config.toml
norm_eps = 1e-05
qk_norm = false
init_std_qkv = 0.051
warmup_steps = 200
Each number is 200 + 30 x the weight over the matrix's rms, rounded and kept within 0 to 999. Layers, rows and columns count from 0.

# down: layer 8 MLP down (transposed), 384x96, rms 0.336, rows 113-132, columns 64-95
# up: layer 8 MLP up, 384x96, rms 0.317, rows 114-133, columns 64-95
down113,176,236,260,226,219,180,232,211,253,259,235,264,187,135,217,152,155,219,160,153,216,207,168,114,136,213,137,160,216,218,241,169
up114,248,189,213,162,175,192,260,236,247,218,206,174,179,194,193,216,222,228,188,185,264,235,209,155,207,169,221,180,206,187,198,184
down114,288,139,207,264,142,229,238,160,211,213,213,240,194,227,202,131,193,215,149,202,207,271,181,227,182,167,229,133,194,211,235,183
up115,149,207,196,176,239,195,246,203,217,231,222,213,200,202,185,137,228,214,180,134,171,181,200,203,175,140,207,223,235,200,237,185
down115,231,202,208,158,257,222,210,161,264,212,234,203,175,208,233,198,159,206,215,158,240,167,200,190,197,202,215,225,167,121,214,171
up116,253,209,191,219,205,197,232,203,221,168,185,191,210,215,170,168,215,191,241,196,196,215,244,216,187,230,254,174,197,224,149,245
down116,209,237,194,208,181,165,204,180,175,216,211,296,180,93,191,201,192,248,157,263,208,154,222,224,186,233,179,173,209,170,221,181
up117,251,170,175,216,200,189,213,193,224,229,199,235,141,146,222,170,222,213,184,163,213,204,184,215,209,201,156,98,222,203,200,191
down117,124,222,233,233,193,216,190,197,191,182,209,175,209,176,198,223,185,173,198,176,184,192,227,220,158,223,226,236,211,232,154,192
up118,187,205,194,233,188,151,184,157,175,202,247,169,189,215,270,247,194,245,163,133,176,247,205,164,199,211,224,158,203,200,179,196
down118,218,223,206,230,125,218,230,206,182,187,145,236,197,221,213,144,178,201,236,207,207,170,220,184,210,186,168,199,187,201,216,198
up119,220,154,188,197,169,197,238,132,178,221,248,126,204,217,212,182,204,159,247,204,232,187,230,213,181,202,213,225,140,210,212,202
down119,182,197,190,203,213,196,192,225,213,173,213,162,242,237,191,185,138,240,224,238,218,234,202,172,185,212,176,210,177,198,196,244
up120,205,231,219,209,135,141,145,221,213,217,175,234,228,212,241,177,241,163,200,201,229,206,160,211,202,222,154,207,203,183,256,192
down120,253,188,184,225,178,186,219,226,258,160,143,234,180,160,188,194,168,248,270,253,166,196,153,227,244,187,201,215,214,245,193,194
up121,187,216,274,210,166,230,218,187,128,180,179,160,167,217,202,249,171,150,138,149,227,189,172,244,209,220,223,237,170,194,238,200
down121,202,158,153,228,177,233,157,259,197,179,159,165,210,195,184,243,198,250,117,184,213,235,217,215,210,214,241,135,220,160,233,202
up122,169,226,177,199,178,176,231,223,210,199,206,228,173,201,226,197,192,234,194,205,185,175,220,228,184,167,236,234,198,190,211,225
down122,228,183,161,231,221,192,174,219,256,196,177,188,205,157,211,197,172,228,186,232,256,177,218,228,210,190,192,165,204,187,222,228
up123,181,126,270,151,222,196,252,228,260,225,199,199,208,191,240,188,204,219,224,223,222,200,195,236,250,195,193,235,215,213,151,153
down123,202,206,198,209,191,218,166,213,201,141,172,221,180,200,187,240,190,165,206,215,191,222,183,197,191,163,214,177,176,129,155,218
up124,161,177,152,230,203,245,234,193,197,207,171,224,237,126,185,171,221,184,172,217,228,140,184,228,169,217,225,87,184,249,226,194
down124,194,256,185,237,162,174,183,219,248,150,189,276,169,181,190,251,203,181,188,169,173,209,208,239,260,197,229,245,205,174,222,187
up125,197,194,154,236,210,163,202,195,148,207,188,219,195,190,198,270,224,189,223,218,254,215,234,220,244,216,246,210,249,231,215,194
down125,120,188,218,192,203,207,192,207,172,231,237,208,185,203,197,242,187,192,211,191,174,167,238,151,205,210,246,200,244,227,205,179
up126,210,205,209,193,198,154,217,190,199,197,198,195,166,267,264,230,201,179,166,198,230,233,204,166,155,149,204,170,149,214,152,190
down126,218,213,149,129,211,192,189,195,220,211,232,188,248,249,214,211,230,213,163,212,228,174,235,181,216,197,223,236,201,214,192,184
up127,179,172,189,214,173,195,164,231,186,190,212,231,216,186,262,223,223,253,204,156,241,199,220,183,220,223,227,223,230,210,187,229
down127,240,224,232,181,175,156,244,169,191,235,204,186,172,209,120,230,200,183,194,217,194,241,169,211,185,191,232,209,205,220,205,262
up128,180,250,224,191,221,218,189,196,226,149,193,150,159,157,210,208,219,242,186,174,155,248,189,241,250,194,201,200,204,216,263,232
down128,230,203,248,221,182,268,186,203,213,172,129,181,202,169,198,208,154,201,200,240,167,197,237,188,195,182,216,150,210,188,215,175
up129,196,197,242,299,252,195,189,153,203,156,207,178,195,148,208,193,137,154,184,243,225,186,231,203,237,166,203,215,191,251,195,201
down129,193,205,226,177,167,148,185,201,193,218,249,190,249,166,172,207,176,160,214,127,179,174,165,219,213,193,184,181,201,162,184,208
up130,202,179,233,223,183,139,195,185,198,226,199,164,176,196,242,179,197,210,188,221,254,227,234,264,194,199,182,180,189,160,230,172
down130,180,234,208,224,199,120,212,220,179,204,251,205,249,187,198,150,165,220,162,185,185,227,224,251,208,230,210,169,196,158,250,186
up131,205,223,209,204,232,209,208,208,197,214,194,210,237,258,227,193,193,212,192,169,210,202,216,220,180,200,194,209,247,203,223,205
down131,191,174,181,184,187,198,208,225,198,194,148,158,181,158,191,215,175,251,223,241,162,199,172,192,210,172,215,159,190,234,134,177
up132,199,181,235,212,166,194,228,262,190,183,142,180,161,248,158,229,240,207,176,238,159,168,187,209,202,242,171,221,233,240,201,185
down132,227,212,197,169,173,198,285,185,207,190,225,216,210,213,224,161,164,220,182,206,133,139,243,239,216,197,234,207,208,164,129,220
up133,217,200,250,230,185,186,211,239,161,200,193,186,194,254,169,197,166,227,205,239,218,243,233,231,205,197,202,222,201,161,265,219